Weights of a small transformer language model.
Architecture: LayerNorm before each block, rotary positions, biases on query, key and value, normalized queries and keys.
Training: a variant of Muon for these matrices, 119M tokens.
Each number is 500 + 25 x the weight over its row's rms, rounded and kept within 0 to 999. Layers, rows and columns count from 0. Numbers have three digits each. The size before them is the row's rms in percent of the matrix's.

# layer 9 MLP up, 512x128, rms 0.404, rows 319-511, columns 64-127
104:486478505519462516533469500538507539456511500518506511522446496482513533482502474486499474552453524494534499537485511475478508510514453512504496544505479487494492525540490508527523513499509467
089:493479511504494479524542523504530482483488495467507546508466496522467533483447507485494504538493509498519451535482521496510456513492429469484492500461476493507491461511475496516515540514568491
091:507546506480509500507491539503507495489485491495499507483493530487451467504520529485477505532532511465499468499491529511525425480435538513562453491472482524502553495486477519519540495497542517
095:486488518500475462473451487516531460522486537483493516492513508509453493512488503487462508517564545517507522508499527481434510482522492495478524510509496515513491536542496530483519540483489467
104:505490509494502547498502509517483457450529488515506544454485513481512519501523500512502482527452503477476470478514486504484493499471495465514479537518528510487502504509481472512470502477550479
090:478509469495498512513498471512495543473517497513508497527494511504491455534469490512507484458511489521519454530511522442514454558512460520524492475522503503460540531497483521455455502523521501
106:496473494509508530484493483501483483493498472503491478521523481540505462462509545509469538507488499480489480487504551474485511462515476483504504483483508483485488510470491519505491468494483486
097:531507474496510476518499523511490505533512472513462494495506509527509532535485468495426485477508480438503484498536527453496503500475516471514546521455458509504505490505483496489508494493503503
107:526502513483468466494491527530500476509496542546487508506458546504492516493512500498455515501500596483528472540467494499488517500486482503519503501488519478500496489473531475489491504513521545
094:541534551480553527492465447509522504519529514502516469498523519530490509525499453506478501535465507480529483535458525550481476489506481501502470486471487514467496503486497486462468509532475513
099:506499491457500478472533515511522493522534519464529536530522453517475504470498498514494467486486503499528463526498535467521468497489479463495492472508482518513493463490529475465539505484468540
091:490526509509475536531487501535506509494510474521508559486499484508466468476453545478522509497477429525500511512498544536487525505535461492454514490489478498530521491486544507464528482534482519
095:511475395505513505567495453491514553474513491485501465484508499507496513498460559465503491492495499515465468493516508461524514490523478505544435488516503511520485498518521498517503499494507478
102:510492469475502488501493492467502456478503486496518519499485526521526494473537510508523482519545497512560496501494537471513485544517474503506506556573503524496474500462445510482506474466488508
096:516528474527516516485498579471484470510531475513489517506512531484505540507485512466469470586531497490503486474511544468506530536467507499498489492519492502479527472511505516485530471526509499
099:483461477507483487455493492520483486474514450508468534476512496501493494507520507505467448491563570454479519507496515516538522508493513548489464482504521513525528557497467468493514515551493509
103:484480519513507472537485483547494525480517484494505524438494481500459515469522514500480507550514544512486496518499525457493505534458486506478515497501504529515537524539532529515518475499514477
099:488472461480504509500458501551471492489517410546490502468499502522509530476491503540494439494511475498541465489482508487501553526466558487483498509517529520508524534511464491497485519486480506
094:513481533518521455515492504499476493453526471514546518508478517493503495521509480474509511465524528459507484519488457491496493434514487513469494513508479514485477481498501514463488505467493495
098:529511487538465499539465503470450495466489473528490488508488483532516538523495533470528481474470511500491474503488474453468521482508515503499479489505541500511511447516503485490509500533454475
094:529464509532555484545510499499522531531523453518479501501520485524489530487500483511455504453489529471520541486493499484485512503506517489505554479492498491507506500471470502454524491500519533
094:531522538519528519504503524460517463527494545517468509473502478505520485482478527530473472477478505495480519485473504466509474518500508536485455494497505496518528492534486505505443518432513522
101:513468460474512534464451516512510549514474500556557457474513524524511519543459517492524507557516490509534504477489497500505483530511477499511495483541463507502502481472484494511512529509483494
110:483456526485506506486466506507460515487452513505529499473498492539519490502523546505548492525491475560549457545518520459532513459469530526510518461466498496491491509514493468519489513475484515
108:510518480499523490501506471534529519463468505509512558460475507511460521511512559511453417476497540514500530491485498462513492495502526499518469468463463527492480465506518464490520497524495468
096:528478520461503474484479470515540508456521514521497540487502435505473494451514484489525472478470497497465444519472543491495527503562483512481505510514493534530512506525497489520494518539518502
095:497497471468503471503474468485505525469501524483472504482495478528478462537505517460499446477474525504499437528514511509505455498541544498457485484517495521495455513465512477448540512440486474
102:493462470480487505528519488474490473458537487515473513503463476560489486510488512530490459468476480474476554529485497464510526447508480480474528518486485533509509488489490539477478540490516539
094:508477442519493463584481489510485523510507538555503505544481513517505482502522534477499509520551541530468492491506501501519483490448492455489509450519509512475494476489531508514521512534532464
105:513486500527475478526493508481457532490515455510494495517507510536529482485518485477481447489539484476497484496552480486504519412486499560524496511498561472488492508504530479521465523483469478
101:491494495449504531501506565517512529484524526509474513515465469502506516512468478419433497479484465493541506549504510501485500537505513489498443495508488505499473454478504451497523515484497544
092:515433523509514454485503511546494504526503468519516486510480499452607513472463477509550486477492453527503496465519514525491509456523494489545469468495487514507503511483491530521499482492498515
100:508525541517506513513499482501467504519499510471533493506485517524505482514535504479463504476479557490480503496487477527487489530475505523449514574528467521472518486478464482507512481483470493
094:478481494492503551491485485510504506484467488532469493479569524505474457552470521496469483516522495511523493519505496515462452526516488527506530507537500505507504572492537503524522500488506506
103:528492473490457495529421503497516513477509479512488496502537516505450508507474482519521432483519486461480463525538512554513503477497504509534478486503518482519498507454526501526481525513460487
103:490518488509493570475512470494491513504511486486485563466514546505516483463528507455504506509517509490526485529506506471495432449496503483518515478442499525468503542518489521484496528510490510
091:492466506488518484487501531472447473504490467534475539502523467548536479472482544523492504508476517528495444513485478524462525513494486526519544535508507491485459471523512527504522498476520497
094:514480494470526488524499504507541463526479487539533533483500484486499519523478468497502514537513478489487546463474506477519479552472492471504505519542471514512478471506504526495472506514557505
094:493469540476530499509491549486507501505501505513477517435495435494535536525516529493503509538551484512458533475469519479518491539508501493504511485460502498500494505501493482531462508525503473
092:467464514531483489492498491541528507490484531466491476488506494516451509492511517484512457460513486523524549528522505511503534572526478520451542521460472507485518496511518483529494500511552504
093:487487529527504568545493450517467469549462490526534539525499483512449448542458525453533487470457517492500475504521516493464508502517488516522514491509489522475515526492479487483518491517508511
096:559514514508470500521494485548502524518525482472496524507521510490474512519514537515521480514515504523498463487520467524523537493490471492470477530513529503489488501500484477475475484497518475
108:511503505537503490554559523518492491519480511502493559503524482483489480489495481521492470508478487447522477492491573460530500518460471488492486504454515467503505502498493523504463541508537474
095:483503527501528479503483492458487526472498493452511493497520514513468519506500539459448471511505502520459488526518492569534490510505525524449500520492514502512518496511532524531490523497509521
105:523511503512485468528485459460446468474510514496508513482503469499544437498453481503510526538472519497480552476509557462486472491478547487493459499506486462493482522468502469522502487499500479
098:531474468536474521500490417521485506498574486518516496523452493503479548503485482477530508505511517481526520494548524503482516529497510474504523458464504519508493534520482501519510488511505518
098:533473471516494483515466493497473463508503507474476508455517481480518499557438520493517487474475536458464503496503517464519520498484511480498493469468462490492496473532500466505462482478468440
096:489481495498504560536486472510528522507495511499512516504470480492521540555512529515490471488473511508537485527504467508493498466471481487482499510504529493451477541489513478546511468496488459
107:499507494488516457497494481480468478466562502527492545450462530523500501516492508501504500515480526483483530482485491463518503509486456480447476514510520487547520474478520436469479501502549492
109:557494505518532506500475499510453493514465469506479526516516457471536509523489498526442492484473474515438524523491515501512513475496519509464477502502492481523468503496495514495521512515521494
096:493493515505547532507460527492516516501576531538487465509490493473521516519480495514476471456533493484507484482490497524516489495527478542505498511511490511507471518520482478485514465496506465
098:465519504542542505501507502494492484485516502535457522501482496516552504508510497518536534509510535478490496520467486464512444519492505512520505521479558486457505506446493528547516545487543546
106:522519522471503467484479518502523466452464537484450472468522462503528498463521493517497510493472520491514522534490519494540484477472480549493531530549496516520528496490463475516511501505563508
102:543492505498501544477493507504514515499539486461529488478506499533493505514503547530514538510460519517499547507522482503456481487540482508532533546507499476477465461482542483508508533485512524
110:505496470506473459498508475489519474486498489467475521487530498510490465503446473514507456521479518544492498556488506454523475489478426534527521508514526503513510486538500479490482480501499471
108:513523450499492501512451482548473484469492500532478488533459534509517508513509445495528475487508487502487493507522500523486494461502496486503508482511545503513529526466492498517554524527522520
096:545548504499524513521498501548500492507494479492490513497509471476510479479496467506488491523560512528483481490502475499542503513529485504491516448466482530469493489489543500531493487449495513
100:484475508492468547475486479501486462484492503468481472492513450494549476498528494489470441492506545475460501498502502510498489473549494511501467483496433530476502516459526499543507470522498497
101:470515493463514531510524508488515484446483519462541526491516453473468516490529483521501479499493478496530522464466519505477499456523501486489493532458519508504468503479521452535506509530468496
104:465502450530455510508453461515534478494500487481514492521492517471513467455499494513513494535464505513467480484482513491480505493497502524454499485511507506494532528500448452485457468523508489
117:490484487461472523487489483476490511508510509489463554508497510532505505474519514509457483488500501504470449502543498467440503527455511561478483511491490491509493485479467511519542524504510521
104:517483555507610483494526484458497503540493491536512471489472493485548480506528512465479487492475502471526514488531518461505451479516514525507503502470529490479556484523512510531475530512500548
100:503510454475463484515476482460475500478499488495520539496520484497543502438495459497451508496529505516525524521520525509526504531518475528507461452512497524485492467464481492478486516495540511
095:526520503474512507516491498477502541511491483521515503508486503530564482521491479495521489517475478477482542497510481472541527510505512510490481509495505473487465547494462494556515536466499517
098:521453481505508488560532518501506508435493481454535486475475475483512512478526506486479498495475498532481490474508455482492533546523503495463526460468512490473491471521488514498427519505495523
093:488489492494459511540518522489501493494487487506509508483533486506492463512505493487507499512470507459466505497514451502505489529483507536486478529492498492485430506469491514510491471512503518
107:540454527488491480492519458461522508484520525513492485505470499486513499487509465505466511516498502497540489515514494460467454484506448528515542507522493497532564496503476482466465499482529479
101:484501528492505546498476531527468529546486507514465506530474433509507458484474482478458473520572466499511511541541480467505481466496478524537474521509490537515491474516475458480498531475560492
112:555500518487479513530545478530496465540476486530530556477476492530466509519458565486518502461502487493520505488533485525468482498482493471488474498471571485510549481513525482481540486488500503
106:538495480502497499468494499496452497507536478478517507501488480529559483545490519542480492481516507493504518493533500481524486499516519513516507493490533458461536488481455446547469511509508520
097:540436499522503486548525526528511523542478500536527559506541518497489521512464539524483514498522518535488495488553524529491472491507528510512489507477490490489532539530477477514500468472540529
100:490475509498548459525496483477483486457508548506479504522507501464530508492497510523504484513486493462475506475554461513489480493544518516515480508516523437487495529466510510545468537493465495
107:545455497505513470558490494483491513501540486469513478497455510552519456491495479502519517485478517513498457525519495475520488487480440489454516539516506507490491547524487491520527516516538494
116:483475518500547536486524546530508508468489518553512513510491493501599514491502469527512480533509518519496500517496495487522522488457513469477499492490479516500476475435476449491528498526469494
105:497501459496497520514509536475495531502498504491516562526488464508501537483509499491475511506493507510500476528519529535448499538477534482485526527465538464529471512516489492494509500540492528
120:512488507529541510482520514514465465503470500509469491492477497500490469505495482474488507475549531489496506501495512513532536500499528555505473449504510519514500519529518498525497505494495454
123:488509520523489514509530500527505480518513463487516525469490467482517491497460498472480478505509497480523480517502508496507483474538519518538514508471522491489481487463496528553509504480483487
111:528537478470455484504459510464457530530474521513502566518489509441530518506480511498507516459498545492493497457549525524476492547516520517492517480493480499486468525472507485478521521518478484
109:501475507527508494494478467543486489464503496494539503480549502526511535495469488517534450513488468553505452563500481504477450476507476472499498469520468499499533540512522485466485524548522497
108:493520487505482518502496487504494530480559489456554496467517500463523484512521456564511506521472527473543514476513517500481448483513495517458496506484538449488516486481515517506532517537528497
101:525465488484482482502493487464443496460514504497519501504518507509483501458516495520454501491531492515470469507477482533496469473486505459541522506477491508491518525507509422522503493507463489
101:513479503530496503487501494502506552508506491476519539526469501531459515454501541476482537486491517503489487528498507500484518517526494562477465493434468506486499559491497461540516514502521503
113:476490469501492527483539512524482508499449498502440503478488489487520452539510506483490485476521515505498500504501516518535531510522496550522465483494484505512512499484535491493500489522504447
100:489528482484471516497504448491482490497493498473470488511532540527470461487484488477492473497480471509505474523554533527518472505481500545480491527484565502496513524548504526462529521486490498
098:513498498474483502506513467529515506524460463560501467533468483485517479507495497489468513513495481507465473513519486554455496494467454516483530481508460468488485514526490517501498509502486490
099:508456508487541470467516483467496516508536487498456543492499491470505512528495532498522495512490557503463506549528502498500461480460483492551527495527466473513531505473521491486489492522473523
104:536528446508503484491474522472525464489499482486506485517477521533516472419464507511485523476446518536484533512540538551498482506506517496478483515523508481519543531465509470500464469501485529
104:503484543519523478493453500506536475479518515539507509491420493469480532497471498516534484506479509480546505478475480515445502520463478500479499565534543498522505533517472474471512493469537523
120:600486501539492478495496469491514534483531500490494526504445502509536506522462475534473503490505501466513486516471464500514503505496496544526457485506450487467490502505528471511453509560504513
109:499514501486537490500434480510538479497465517544494491507517541501553458474494474498526499545479527523473473506532499527500477458513497496520505501527507469497566484474491465481480558506494520
093:497469523508556500498445509499485551527467430511507511480506506492472467506511513512497466544459486506474479525484477492517466511503495543478535517503501462515515494506512472485470493440522535
101:488480463472477522521470502520501479502544496529489505501461490488501471510509492482532522541487482437530444501523493507531510468533436501490467459521496503514509518503532534552491487530526520
102:492484471517470513498509458528518515405492507530508486497503530523502503519495533461509521481492487467528500482530496486479468505523484518515497489478503472533460553480521516477485491540502504
096:513444487526528513541514526501486494477471500525515480482491485453531503517511529516538495499453479498457539461511527494515527504491557504466522522528561462491471518502503513541491523486494509
103:485528513465517503567547488480483502515523505514522493515497472498576508541480545500500534524538475448505532496483530516527495538526515526531477497450507518478503456503504507483498479493516538
094:538498519520487510506539492476488517505498509452522503468526448463493495531509497508509470473445521539489520494528472469450495541493510519517515502550501526493451452510487482491500498482489483
110:516456532517479516511513501485483448505498491513468510499488419477505503518492532447489507492516505527562535549500495506483512501476509485493513511519501493513511523522495470472509474467538536
098:491488530505495511504529551501501472480517443479568504507511494502520506495490518491485538485485519465497523502527464486460546537538506499476471487482482483513507490467483472553527480512478515
100:519484488512465466516487476502497511506540523517496505433478519516522482513471480483489513533453510525496519545523502528450520494473526528466478473550464518496527493503511490492500551524469514
105:476523537472489496512469518485532501485509491570522482550503480463502479507494547510449439566550526490475522489508483484508485480464527545522495526556499441535467502517471518516477538538543518
121:516447491480471537525533506498476502502433475524470485497520498453495487490496493525483462515502513489525531553503502500538488479494530500479500495463474460490445492499529480512517506519559481
088:527515547472512492534532495536513482475523525484520557486525474461458503509453509523457487479482532509488552516486488491513506478542482488512505478514487507499469515516483461474488497487555503
099:544517462500485559484526476474486485500476483520527512485481503507503514520502462514486506528525502547478516532533515526484526488487531470546442467495480482504511514493504487521506512471495501
098:473482480534536537511516499500514485556542489481489523492443502522529546512475465514522457530493480527515492536501531503521486480516528505491450526516562514514494517461502505485514446494485525
102:497503475508473478520533501490494462470490518490520546521495506487485547507507529512500484513521483489488473499526482487523463479455503478465517511519523472476488497510454494520499495459510521
095:491461547501477515517478507498482521476510491522549490435478486496458474469512514485472499542465492475524480485522496475518433503507472480472533484532507524558536456497474498501459483522492526
095:500482497521520477483504443485488498497518511453487495485506511544502502535486485467534516463513518468506471544499533461443530536516494547486494521515520534489488507545480511478501476478516505
088:443512452503546529495459474538497531491498465475535485498510515500514445488492537499521508476535507467530482490493548491497506488475482502505485539506510487516488488512503537473450496457463481
091:469475509503519516566516513477517493523492517510495496549483442468509530460526532461479455523490541506522515492501478519496518487509492494494497472460488452469511479490503474518456520497514498
099:526504473514504495490443492488488511462495518511482534515513533490521484522455499496484479525467477529532505484491469483534473518507474523509462512475509496516561467489497451507421488504515597
095:522531482503514523535510501518489504501513478458474562562497506498514505509533476530507461471521517497525534504483485494463490542530443512466500531456498485533466526508490481508508487469459434
093:526469521500535518489523479472555512551481471461493510467499487521489505517500471443496471494527477516504514482494550520473530512525547509513494483531471502505482521486512491491541488530521512
095:492512512488513505510501460486551532505466492500510489512527488501539499515483489527498490540508507522515520487562505488506484490493471526533467515514495512520512545505532459474464543493516514
090:482476498497523453537504508509497488507488456508531542467491522475511526501505501450474547520501480499408467471540492491522498510468513535509482501478461509511483471542526530553478511489499495
097:557507516486543491495505534517516490494507491526508465499506465493514510519472532517471504518593527504494478493479510497520499499454481477523540515485509501528467467465481487505489500508468481
090:503497456468505509526451479469504512523515519503484460506508470464504490528476471434516469474457517470533515477512529476506496531473503490508524521520482557486495482509514500510489552485522493
097:510489483486541500529500509454480452494507496493514496484529508511531562509487488495511517500508507504500478525470478514426512497533468516491508522503516507465500510485486505533452537496501494
102:502483442473495471489514467503495514546489504511557493468509478517487471445540490456496506511528480509480495515493509490536545469488517466508511504512508508497501508495490429492510517485513495
092:493475526493459481530496510472487494511476457493476528549462484505506493506480506516505506525487492570517481556505485488487490542478454499507494471448499485522481517541523505484523481498495494
110:499496503490497510532463502460498476479492498532506475482457449541499513531487519493513478485486516517540493495554484507532491457476480516510524497513523473504527461485503502525480517483466505
098:515525492541457508501506463537491509500476506505556513492461502484527496491528480499470527521508547459499482470473505513466482520478495456495481537495505531489501482427505508479453521526558480
105:483533501516512511474489463534509492454506493492461471497496496452500518507486521514516472545488470493540478523491541468455461532507475524486507494514526507489533555520503505521507495522522510
090:507490511504538497477489530493528509501517505511518492514481508541507476466435546497517509518504491525498531494521510465506459499492513513478473507506488495501526540477510537480491451474499500
108:507491500499484517498490504477493522445534455504525495504512517493465508473456501513495523536499488470453527500499481538532520480535509465503536474480486531507551564516503479513522468466487577
097:482455511468524513541473482463522443488475460464487502518507530494514497504456492494511511471508486516480532539505498531550495539468512505501452532483502492498421494504497506535512504518513469
102:487445536508522460485511462488522492498498448493481486461504478509460498520485548529472504516521551505537510515503463486506488463543521480497497515498488461510469479494506498507546515476533523
098:497516483524479470525498464490501463489483480480480498527523480495482457489520539471460498561485462476522492517497522465520511509449529473511508483511492454494492522472504481512482516489533496
099:486500522496533504476497501500510461511511487533484505432472504539502519510531565501462478538499531548500476482502508495477502474509526491472464475479515500495550535493473537507512496501509525
104:535483523503494507495446473469490459498497430529476529474440505481512498529497519532506494567509488502500519495516482497529522495540506513483494472522495484477496466478502487540471511510510500
089:514505497500467495478473461494497540493485466495459516507486523520498476514479522528482471491475492521563479501485459460529533494479491522522482481459491528515520466510492484426503520480512525
099:528521524482477507493496475490519526522513488495550479477499509556509514516472483513495547498515505511490501499525491549489494465509489534493501552506460483466529488540523447489485493464507512
096:532493435522480490511488439483515543477515478510498504461471439529487485487508543472515487484493506536473490518550558535493463492525481509534461445475469495518478493500501541482513466518494500
110:514495493529507539511499545537526460496514518530525528510495460513492488452466445456517508498480503457495501520497489497498513476502502541507516536486518469505518505502501479482516501505472540
098:500482462519502489482516494522465498465542445532496472516479478517487508495504513483488514483456512490488470537465518511482467494508506495522451528501469491529477545532509462522515531454537497
093:484495503468528509507486498534524489498513523496485485510489497535566494510498543521481488495556541476470483472492479471493487561500516503477522487470499486497564478506557466447465527521511497
095:501523474474468492508487444517525506425492492530435509498507547511507515464502497531487498505501508499488509538477518507498500498511498484525487514483477511485533481487495488521543531541486483
091:462500509522478515543526515535513524480516505520509518496482509511522512534500464526499450516474504510518465512539483447492496495519535463477458505476539511501498475463525495487536485506494462
104:526478509514529504491488489518519539464533539470497539494465467509496502432470482551508533500488495479456495505522474489498513508506532515483541470494459514470514479488507465498515477521506511
097:524519492442452481474490509456542537485472489506515467492461478529528520470536477532482501518505501509504520501462503494466512511516479492473495481472477460497546469510528461536518519470517507
109:470512477488472533469482485534512478436547528450515497564469493536532493468504510522487453550480488475496493512484508510476496505499550495477443518513519495469500520503490470487463491471487493
083:480511490492469496507512487487503490522486511502471489481469472526480429511503477517504493495485515491490482508491470486491498537486519511532527468491526495485436502517517474479497522475482545
092:543463519541486502567474485512509486483482506506518491496491457553459516474510514472490519493537481521452530552458502508482534469520492522477497497504485466508497476517493501465499520471487502
109:523508527459489508506442465565501483512511501460542582486495480496483522472534485467500472496498490452484525497530517487507472512537492494512529491521469536527497484496491451514516525476523483
102:493481513461510490507492475497456519519559450516495464477524478509479515435545480489493488539522495508488519467504506505531480505499458512495448499464522475466492494449534500476500511476501504
087:532471494500536483485499487529482488497491452516488481465479508477530482502505474508472514476512482499483490497531496449479510485537488466469550478513475515514462522523503516536562524457501525
105:505511520499469506506454476522534455476489508504507483470502499509524483501549544510541480532483485476543499512517488541534510523490520500488487488510544506543478487491483477505510535490506548
096:510451543485528521513520514490529532493512455510511543503506469503494491513505478490465472490502511523522474462459512488513452461517503537484449527516505486469524490498488504485484471500509538
086:512485488483525517476499535489482492453560469526502505518473472498513532560503492491470512461496496459494506519515533501506515522534510553495498482525523516505469489498525486514447543482501506
103:481492484521525493501543516499541514556495499482519512497538518506486474477444502539526488497496530435467499528478521491547503512527493530517488558510500486491516509505501481520507496488498481
100:529470485550483526493494518510512532498498430499527574516512512485532497500503463475551505504509489533497495534488517501511498514472481505477481524515459468503523518495512457492520491458490457
104:529518446473456531500471519463457456543480504504500470488438554473484509500481501485499503532460491483474502504494504499491494509468510498549482502514527502489533510464502512500506492494497507
108:525477549503560517503516436544468527480499508496537511504485478526489536537496503523473524486467547458505528501481492530503493482477477511521457516500550491440440532519517488496494539454481462
093:517506501460482492495465514528512463518483484519476517499539517478482512510481470520480479526536492460461520504529513538496476519472473512526443463537496509485506500495536490484519510514467527
098:496486492455484511506482466455508536533520511457483500490482501504484507479488458516476427481516496464520478500477490477492514529540447519452465521472498515496435498498491483483526517542492542
096:477505502498509479507478499553472510501491517457488519460531525533509532488500559503492509549484525530485489513505474478516483500552449524479514490474507476509494504476470471506469539513552507
095:519483514437469482509497541535487507509534537476497511450489474506536515516494508478480478485519453468482506556530532491480531483507516517517503479485523536525477495495484469506490471505504500
097:551497524476550490498471490485507453508502516475479493490518497495477524498512505537515546513483517494535508501520521427534535495519526488523478460522508497478497473478530502516464517466552516
088:526511542452485550543460475464526525499487499472500504489498493515507469496474547478490456499464504492480503502564498477487538490479482500488529480493465497479574489498497514523478489503488500
100:524476466511505557491476494513454514520527479505561462488490539487484509478490458461496454510518513486510485466507456481490508495481505481484497510531511520469511515525493495495519486502495487
099:502455513462473543498529510506530511523498495478544450477537491522527493504491490535497481537535527505490509547489505534516456517537530532491507512514502526503490487494492487477517521505510488
098:502504499473518532480526514446538493506519521478528493494479502524461535487521531489519461473516509491446490455493492520453487450467499511526463474476487487493519491444464477549480498510542524
096:506502527451501485504493488493488478492518467513507529522510489507530507500489523486477507495493515465465501539466540565522479480534492540486501492439466504519482495498496499479524495512477472
111:552472472509499504494485516514544481525500520555468495513495512471505484482501549507526527505508495498523490559498535458492493478561530490507523541485488503503502482480532429545505489515473496
105:504495477484504475497479491533499478483484473474482522468449543527548491488496502495520495509445456483502459494544491465496521498533453491502501532496478501499521543550514515538499536506525504
087:528492496479505472508459483502479500516502447461515534498442509485540516512478519471532474477478536477489507534529482480527491482495446551487514501471483517514521490492469528497468532487504465
095:465496515495522485512504531488500503499472533489498533527480530514542497498443481520474451514553568470497491477499532530499488494491480490479468506515453477461533490501493491553494497523522479
100:501491519570491514505466513537520485507506490554542469466457483506518517449480487467522498476493490495527479474508451477483484519478469541450514510492485489488474496461459501531518546508515508
088:494528522531499501499492507550480491525493456516543556491461480456487529507531495506484480492468527508486475511470539503479507511484515517521489527529529522502506506515519536499503532521436498
101:512483508492466543480436476519481509504471475517506491470465433474510485520521481505488467491515504487481497498488552555518475514515499532472514487486484536501525495493496468512518537492508520
108:455493492521491534528440528488450518514484479504527481450483481542482496478482505499527506484525471518414516501473501493520510548486478503484490526518528543469492481458526484547491517510533481
099:537465490510497512526519512526521502510508462501524520503505462491499450507496548522515528493465493452536549482511495501530479505516507483483513523462496485481496484518494519534483532496495510
104:536487482438510514479538505520463502477544502475500490492510513471499554474533489504527489512502532492503494502532539474516522497447543494500502530498463518506473462529500484505535489477454505
107:513525474511464528500487483502492507501506466520484470501478462534500509499496496527480485512477461488484523485505541562487511491497531525504500509506478509485467477483515459491493470474508524
090:483479467511555541480493487519496454475513476475518476457517538487522510546538531498543467531475467502502469516489540472469496491534502473469415477492522526478484508510467524493529453493484556
101:488489504482500522507514501512500484509522512501475509489515493484539482508531522488511495489475525535444550495488494542519494469498491517514513517530487547482504455485527506484457472502516516
104:467476474501464478583515465509490520501505499485549511498486493539440451482504495501482485488485509479505471543506542541522464533479555509506507471478522497477493488502500489507514505470511481
099:545547487485500495545515513475492489497498537508505508506493515524472439508505514445501509477488519526513520509544447518480486448466513553521480537492480502513521470496488467506476499509489538
093:507523522559521509512529531556456428491500518488480498500491545528546528505465500488476500530519528475509515541480494543480492504476503512472484487486488462432510505481521520484473497499506518
103:538500558511510510555483485521500499487498491480461558471464443495476480444504476480511478496523497519490477491557497470494515521494515504497444517497465502479481479491516533488508456510496516
102:546440522496485500486481534494534490539481478490530497497488482521492488500481524519515508483475484509497526452544531517473489530543544512473516490504482487505520441496479494538506478457511494
094:526484494486505453464500510472511506505492462472504494477538493475529521515472517455507520488515526481507520535500444509521497528499491505533463538491522473510502499504467493530537518459510500
099:487524469498499500512487463520534518500547503515496472474496476490516445517503500483458514520461494534496534498528512511492525510468537501461542504505508455497492505482519467521486484515500532
102:533465522453518496489465465507500490531510479542489497484517462497528481524484564477522531489490505504524523533506501535548466504494521483540503537481504491509552498493499507501512507518522515
101:524542497497505469494508473495500521519515501464528520380511514507521481496456487545509488491445488506501485545508547510504480529468508530483527521502503494491496505451510499475554497514454502
100:509491470514525499536535536492470532505481487505513512515499528504473438432535538532515507501510510479497487494499510483474540483518525509459482467493542516533487515482482453505484481483542495
102:493517460484491540508511477479515534479501471480459541488522497506479520523474541522534498526475529472469527493538530482501439511456457499563496535503516475479484491541530498512499569499467489
096:483511489493510526536533517480475455502493438522528460508494498484484473483479521471478518498515514495493521471536480489485483502498523551522516545537468500517556553491493474543500529474480538
092:535469501505523484502514509464472488486550556461511491516481442480499502493495499481464510493481518495530514510530555495539471488507523501508510488517461505502541471515471485525480487492512511
100:499450474515510483473491494476529564496489475480508545457472479500510484491481499510495490504497515531500508497472499501500514522496501557514483528492495477515514524467536437501498498498487486
105:509493479461468495532535496513449517466538493505494468450507510487476494505438545541504508500458494517483547502496474506548540506487483513504476488505485516495472483540488505490465556526515536
096:480492500483509520457465512573471478455512481494510492500492507520509545467457505491511507486502501523495527507504514473539528513499526511491508486506534499472489556500465489490528531485475517
104:516506480486540519483497472497556502531504506535506532495479484517486476487535542476469487485473536472494497517473471483486436504465511496471492504436523432509476522497572457511517474479511559
083:486496514472508554513464466503511485468492504473475516496497478459509467498525530500486486479561538500503523527506533477511488529515536493485507474478484498470499496503536511504506515462487447